Weights of a small transformer language model: gated attention, 472M tokens.
Each number is 200 + 30 x the weight over the matrix's rms, rounded and kept within 0 to 999. Layers, rows and columns count from 0.

# layer 13 MLP up, 1280x320, rms 0.105, rows 295-315, columns 0-79
247,249,200,229,202,178,199,156,229,165,210,238,220,222,214,211,188,158,256,223,165,194,221,204,205,228,261,250,143,138,160,138,180,143,232,218,176,195,161,224,154,165,206,252,256,194,217,204,209,199,199,203,178,261,224,171,193,213,145,175,156,151,183,192,226,193,178,143,197,213,252,175,166,198,219,203,166,160,203,169
215,237,240,221,199,218,243,184,236,211,209,212,211,208,133,242,218,150,208,190,236,185,200,205,215,195,239,216,215,205,229,154,160,201,252,248,203,219,144,204,177,199,194,164,198,221,260,205,233,194,195,138,148,169,226,204,202,209,190,189,171,211,240,208,198,227,167,214,147,176,214,175,194,161,211,200,169,180,172,190
235,224,238,159,167,206,197,222,187,188,210,181,181,177,255,188,203,209,211,147,219,230,212,174,171,140,186,226,197,206,209,208,157,215,209,133,177,155,210,168,166,239,175,221,263,197,231,170,165,218,211,189,147,229,224,235,201,174,188,186,212,213,164,185,199,201,191,223,173,214,216,231,143,241,214,208,201,192,185,218
239,232,203,184,189,207,198,163,187,206,186,180,200,182,182,170,160,229,181,213,183,185,207,175,209,158,219,182,232,208,162,168,150,236,229,153,163,157,201,215,177,200,202,231,216,161,213,216,150,189,199,192,174,200,207,267,178,193,200,171,165,231,144,154,186,186,173,119,231,182,174,155,197,206,148,195,190,152,247,207
220,234,216,269,149,244,222,168,267,251,210,193,177,215,227,200,210,200,185,269,192,179,201,219,220,251,204,193,167,226,207,136,214,201,144,207,196,253,219,218,172,185,164,254,251,261,212,215,162,221,238,222,132,168,213,249,180,188,158,195,178,206,152,203,263,192,209,164,197,222,194,189,168,194,175,177,141,169,183,245
205,199,215,149,212,196,163,175,241,235,221,214,166,223,209,178,210,162,170,203,225,223,155,150,167,192,166,208,164,208,155,225,188,181,242,200,143,176,221,189,177,250,200,182,192,215,164,225,166,231,186,161,194,178,181,183,221,210,238,180,270,225,212,189,251,207,191,153,215,172,134,197,195,172,225,195,174,220,200,198
259,220,110,102,253,118,172,281,210,186,181,223,189,178,219,177,168,203,194,160,206,186,204,206,205,242,172,166,238,245,131,182,211,217,206,215,186,217,177,194,171,201,146,194,178,188,198,197,189,231,197,219,189,192,157,242,193,169,183,160,250,158,187,147,238,188,199,229,151,171,167,157,181,188,148,184,167,256,224,197
158,198,199,134,189,174,163,186,195,232,229,222,202,166,183,130,260,213,270,181,275,216,215,171,179,186,257,211,262,188,150,149,214,141,227,152,194,133,166,210,175,200,179,145,193,166,181,211,226,142,166,216,210,205,243,228,189,174,198,220,182,255,176,200,238,161,213,221,181,204,218,245,254,214,181,201,185,173,214,212
221,227,221,205,203,208,211,199,249,160,179,188,181,173,165,257,223,199,200,175,211,227,218,253,200,109,147,193,206,226,200,189,163,242,264,200,177,210,212,163,183,185,187,135,198,205,230,221,204,245,224,156,177,137,235,226,173,165,177,188,151,151,146,136,169,202,210,190,228,204,183,227,221,227,196,180,210,200,258,218
181,210,269,168,211,184,179,208,249,221,211,190,221,211,182,185,142,168,242,196,254,188,190,219,193,167,194,217,263,160,146,168,184,188,241,178,189,225,171,179,165,178,189,143,183,176,170,144,210,171,197,199,107,184,157,229,199,205,171,214,213,235,190,214,148,175,164,235,199,134,210,176,178,154,171,241,221,221,207,185
226,219,196,181,191,180,191,178,209,227,208,192,188,207,230,182,195,213,239,182,231,205,196,214,166,186,128,185,187,211,203,171,205,264,199,213,199,199,224,185,174,229,251,193,221,182,210,225,226,224,174,180,170,208,210,236,151,175,215,162,205,205,157,181,246,195,199,242,180,237,254,167,207,222,182,166,175,186,233,153
286,224,209,184,189,243,228,235,207,213,203,185,189,202,184,211,169,169,205,156,187,186,173,267,195,202,190,209,215,205,176,222,216,192,238,181,147,247,212,215,174,242,120,203,207,181,202,145,194,202,225,209,125,179,169,227,146,205,167,200,224,203,208,178,195,155,145,184,239,206,209,179,212,220,227,200,194,241,211,237
124,197,169,178,242,213,175,186,189,192,210,206,201,171,197,140,232,163,150,172,244,178,188,208,183,237,245,137,231,260,201,158,226,208,189,232,210,238,176,197,166,224,207,200,192,229,234,214,179,171,172,220,171,206,179,195,194,221,197,193,217,192,202,178,170,174,230,151,237,227,185,127,193,183,155,192,224,215,224,197
193,221,271,184,185,207,190,192,196,252,197,229,174,216,202,166,179,213,201,189,237,202,175,189,242,224,212,213,194,209,200,174,157,200,200,138,210,206,166,187,163,206,194,181,234,214,228,185,230,136,199,183,182,177,176,233,213,201,153,163,166,247,238,198,191,220,187,212,226,190,190,162,219,243,244,200,162,204,202,241
125,216,235,194,198,206,152,203,199,243,202,192,172,189,155,156,215,201,285,197,195,156,188,244,167,223,236,231,187,249,218,214,209,148,246,194,181,270,176,240,178,234,202,217,182,205,206,226,166,156,214,184,156,191,171,216,226,175,207,171,208,172,227,218,240,202,240,244,165,195,178,160,225,184,144,202,186,197,154,191
253,219,222,235,213,157,212,244,191,188,213,224,136,212,207,193,168,177,217,196,227,216,189,272,151,252,174,210,222,250,150,179,166,274,210,157,163,168,184,196,173,184,232,189,243,207,219,167,164,105,183,226,164,180,198,250,162,235,177,223,199,277,213,244,210,205,189,189,182,195,228,185,224,213,172,159,224,150,218,203
187,222,208,194,180,184,192,208,196,179,203,181,170,207,200,209,235,209,207,209,164,214,207,215,188,188,233,212,198,184,201,171,187,251,209,184,150,216,234,170,170,204,230,160,193,193,264,157,197,249,175,210,234,252,204,216,164,207,164,188,221,201,202,202,197,218,197,202,193,238,212,197,195,216,232,213,155,165,190,169
170,225,184,220,211,191,192,156,249,268,233,234,185,196,213,244,268,169,185,166,210,166,219,166,187,158,182,204,178,235,212,126,216,244,199,198,179,156,195,188,182,185,197,161,182,168,233,168,169,176,224,215,215,180,203,193,218,177,211,225,237,207,195,218,214,208,187,175,233,195,213,215,206,171,182,221,149,193,208,127
202,202,178,231,231,195,177,201,159,205,188,218,187,182,147,181,246,120,214,213,211,148,154,185,221,236,211,187,172,183,216,201,189,274,185,206,200,192,197,199,177,211,203,202,208,242,227,235,196,158,203,214,170,169,196,183,172,162,143,210,159,244,195,251,208,198,174,231,209,181,232,184,160,202,202,196,156,155,233,254
159,232,209,219,171,169,192,169,209,223,217,207,201,159,208,216,232,171,257,201,200,191,184,261,260,235,167,145,186,184,219,190,210,165,210,182,198,120,238,190,191,240,222,185,238,228,222,149,227,209,196,188,139,157,215,169,162,207,240,252,174,180,231,223,225,139,189,244,197,169,225,222,137,205,187,207,200,192,206,217
237,218,203,211,238,203,175,223,216,231,191,199,218,176,274,244,211,185,165,273,230,231,185,236,225,206,218,197,202,204,184,194,232,254,236,177,192,183,195,180,182,210,192,200,179,176,281,185,144,181,164,209,213,174,199,185,196,200,216,167,161,155,203,161,231,194,232,213,174,196,180,189,155,188,169,257,206,212,232,219
# layer 13 MLP down (transposed), 1280x320, rms 0.0974, rows 295-314, columns 0-79
209,185,240,216,218,158,173,230,196,110,160,211,241,167,193,168,175,238,203,200,252,194,229,218,203,208,192,193,230,232,200,210,200,212,154,245,174,150,190,128,178,232,172,192,205,164,207,139,179,210,175,177,253,218,201,231,167,231,228,201,219,156,188,166,201,240,222,236,223,262,216,223,147,215,202,198,205,235,216,212
205,183,164,230,188,171,202,202,168,208,222,227,226,213,178,146,195,223,179,221,173,258,146,157,215,158,167,189,167,165,200,202,188,227,269,191,250,154,192,206,268,139,176,265,211,186,144,225,198,219,159,201,192,197,178,188,231,137,254,195,219,159,193,211,199,196,177,210,215,224,177,202,192,173,235,161,236,206,189,220
187,210,213,171,213,182,185,161,210,230,204,204,178,224,194,248,226,217,220,236,224,232,165,146,206,247,196,181,238,199,232,205,218,218,197,204,186,185,166,239,225,162,146,183,156,196,194,210,191,170,220,146,218,245,196,191,201,204,156,260,178,215,177,223,186,232,176,207,227,200,205,218,259,166,213,225,232,234,179,258
197,198,193,243,221,161,207,179,226,162,199,187,212,161,239,251,274,202,205,237,237,244,209,145,210,207,200,243,255,214,218,195,180,185,230,179,195,150,158,263,191,252,223,201,225,144,217,196,214,213,165,185,199,199,242,146,220,244,226,179,158,172,239,186,201,167,148,226,186,187,190,191,177,231,196,178,225,161,202,161
188,194,184,148,186,200,192,171,121,219,238,165,185,196,200,161,153,243,170,183,264,175,193,239,161,193,181,215,146,159,181,170,150,218,186,218,184,174,209,219,254,141,220,150,219,248,237,213,226,199,141,221,175,192,177,171,174,162,214,229,217,235,203,197,176,133,206,135,183,184,177,172,219,213,179,172,210,202,166,197
247,210,195,209,228,238,213,181,256,241,172,157,190,157,163,173,169,215,229,179,161,140,221,200,242,136,219,217,196,199,193,211,218,236,147,137,277,215,194,174,275,232,219,234,238,191,216,139,256,210,207,201,166,206,201,192,188,205,175,183,188,199,170,139,234,189,228,232,230,218,171,222,255,270,201,194,190,170,232,189
322,155,97,174,327,117,96,285,222,159,271,106,208,194,188,195,194,194,199,190,216,196,203,231,202,137,195,146,219,205,185,119,242,202,187,201,171,217,193,185,286,220,231,240,203,203,228,216,213,188,167,197,187,198,187,233,188,154,240,165,215,202,196,211,200,185,207,208,177,219,208,211,180,187,185,172,212,242,190,186
193,182,207,127,208,211,172,208,231,282,186,213,213,211,209,280,224,268,200,143,248,198,202,224,188,182,190,166,204,189,173,205,185,209,211,173,264,163,258,234,151,152,219,166,220,191,203,188,204,206,191,186,199,189,206,195,169,199,187,262,212,202,181,171,202,195,180,237,245,229,254,175,211,240,247,162,212,183,190,200
261,189,207,194,159,193,196,202,205,175,190,203,209,177,195,219,201,240,191,211,156,246,235,172,161,195,206,224,225,167,224,171,194,205,179,237,236,269,180,191,187,155,219,210,201,192,193,234,209,226,139,162,211,180,140,185,150,150,215,217,211,234,216,209,233,242,166,201,183,250,196,211,150,195,198,220,209,201,221,204
197,170,191,159,210,188,191,205,187,161,151,151,232,197,232,164,152,129,162,182,198,179,221,187,238,192,186,214,206,225,193,190,217,259,215,185,182,164,218,202,225,216,222,199,172,220,251,175,190,235,163,176,212,165,189,190,159,222,209,210,197,208,198,203,204,181,160,163,159,196,167,185,165,223,175,213,165,165,194,175
181,173,235,229,159,237,191,203,188,219,162,199,148,207,221,218,271,186,204,250,209,189,231,142,165,224,201,190,152,206,227,243,214,194,164,238,145,201,177,178,188,183,195,171,185,184,202,192,277,182,212,251,249,185,173,221,209,201,203,227,177,211,219,205,218,211,165,159,197,224,146,216,143,225,224,113,198,199,208,130
229,191,181,192,194,197,196,213,162,197,132,223,225,312,216,211,170,190,228,166,196,158,220,241,175,139,131,155,218,173,212,162,216,217,162,211,188,205,188,151,158,167,244,174,159,187,155,203,192,226,206,204,187,193,231,212,220,250,144,165,269,196,161,232,184,216,185,255,199,194,188,201,236,242,212,210,198,231,197,203
217,192,212,187,175,196,180,176,209,188,154,230,227,219,205,173,222,210,214,119,214,178,212,153,191,201,189,177,219,191,180,173,171,237,166,187,291,230,229,206,103,204,177,162,188,147,191,178,195,223,219,232,190,171,150,218,170,201,191,173,263,195,158,181,177,168,173,243,243,282,158,226,239,190,203,195,224,215,178,248
187,202,215,177,188,242,211,180,155,212,196,215,199,230,121,175,227,148,223,252,189,224,196,155,240,203,239,241,260,168,237,145,204,187,247,207,217,191,228,220,254,206,228,202,189,221,209,167,196,200,254,182,141,190,171,223,201,236,187,163,167,202,227,210,246,243,180,216,186,243,228,230,144,246,206,224,164,252,162,234
200,199,157,182,200,202,189,158,239,209,187,210,205,191,223,226,137,175,174,220,230,203,190,235,221,138,190,245,191,232,192,195,235,239,204,215,192,246,165,188,301,172,157,126,171,166,251,189,215,243,228,191,224,212,192,140,172,200,204,189,180,237,221,156,175,177,196,189,233,232,217,155,181,226,179,198,147,166,227,173
156,212,250,204,196,173,192,221,152,202,230,192,225,153,216,189,254,221,180,195,238,274,208,174,208,200,212,182,166,152,221,200,217,229,192,217,226,209,200,187,218,269,184,201,189,142,193,210,192,182,232,244,196,200,203,211,177,169,192,244,197,182,207,211,188,219,245,169,191,191,189,227,204,233,236,170,197,188,225,162
176,264,235,161,191,194,199,171,211,162,241,192,235,187,148,137,187,149,164,180,224,187,236,221,189,193,245,239,164,187,233,160,146,222,248,200,242,217,219,230,211,198,185,182,183,187,173,184,180,237,225,233,202,226,203,228,189,204,215,257,240,211,192,185,181,206,249,202,248,192,209,247,215,190,183,173,146,201,160,196
256,161,211,218,180,194,162,160,223,206,218,182,170,205,271,232,251,206,256,240,237,186,180,189,213,234,219,150,213,200,216,179,192,144,158,215,188,220,226,195,293,212,220,211,212,196,201,220,218,204,153,209,161,211,128,170,139,198,216,205,173,166,179,202,217,187,176,199,220,178,233,180,262,187,156,145,230,187,163,204
217,210,242,185,180,185,204,185,196,181,222,221,274,237,210,215,272,250,267,117,193,183,161,183,226,206,134,157,218,252,244,178,155,223,222,213,290,209,155,202,224,232,205,232,166,220,201,225,166,222,258,245,190,158,172,220,168,205,189,240,233,210,195,190,219,185,242,197,201,212,206,240,218,174,212,227,180,185,174,194
222,166,168,190,192,187,191,201,217,217,171,177,164,193,246,224,186,197,201,231,199,229,236,199,231,165,174,203,133,260,232,150,262,193,138,241,202,171,214,132,211,230,182,200,182,199,197,231,179,222,192,230,192,167,205,201,215,187,177,231,215,242,161,171,235,150,198,134,218,187,147,216,225,219,208,215,187,215,174,185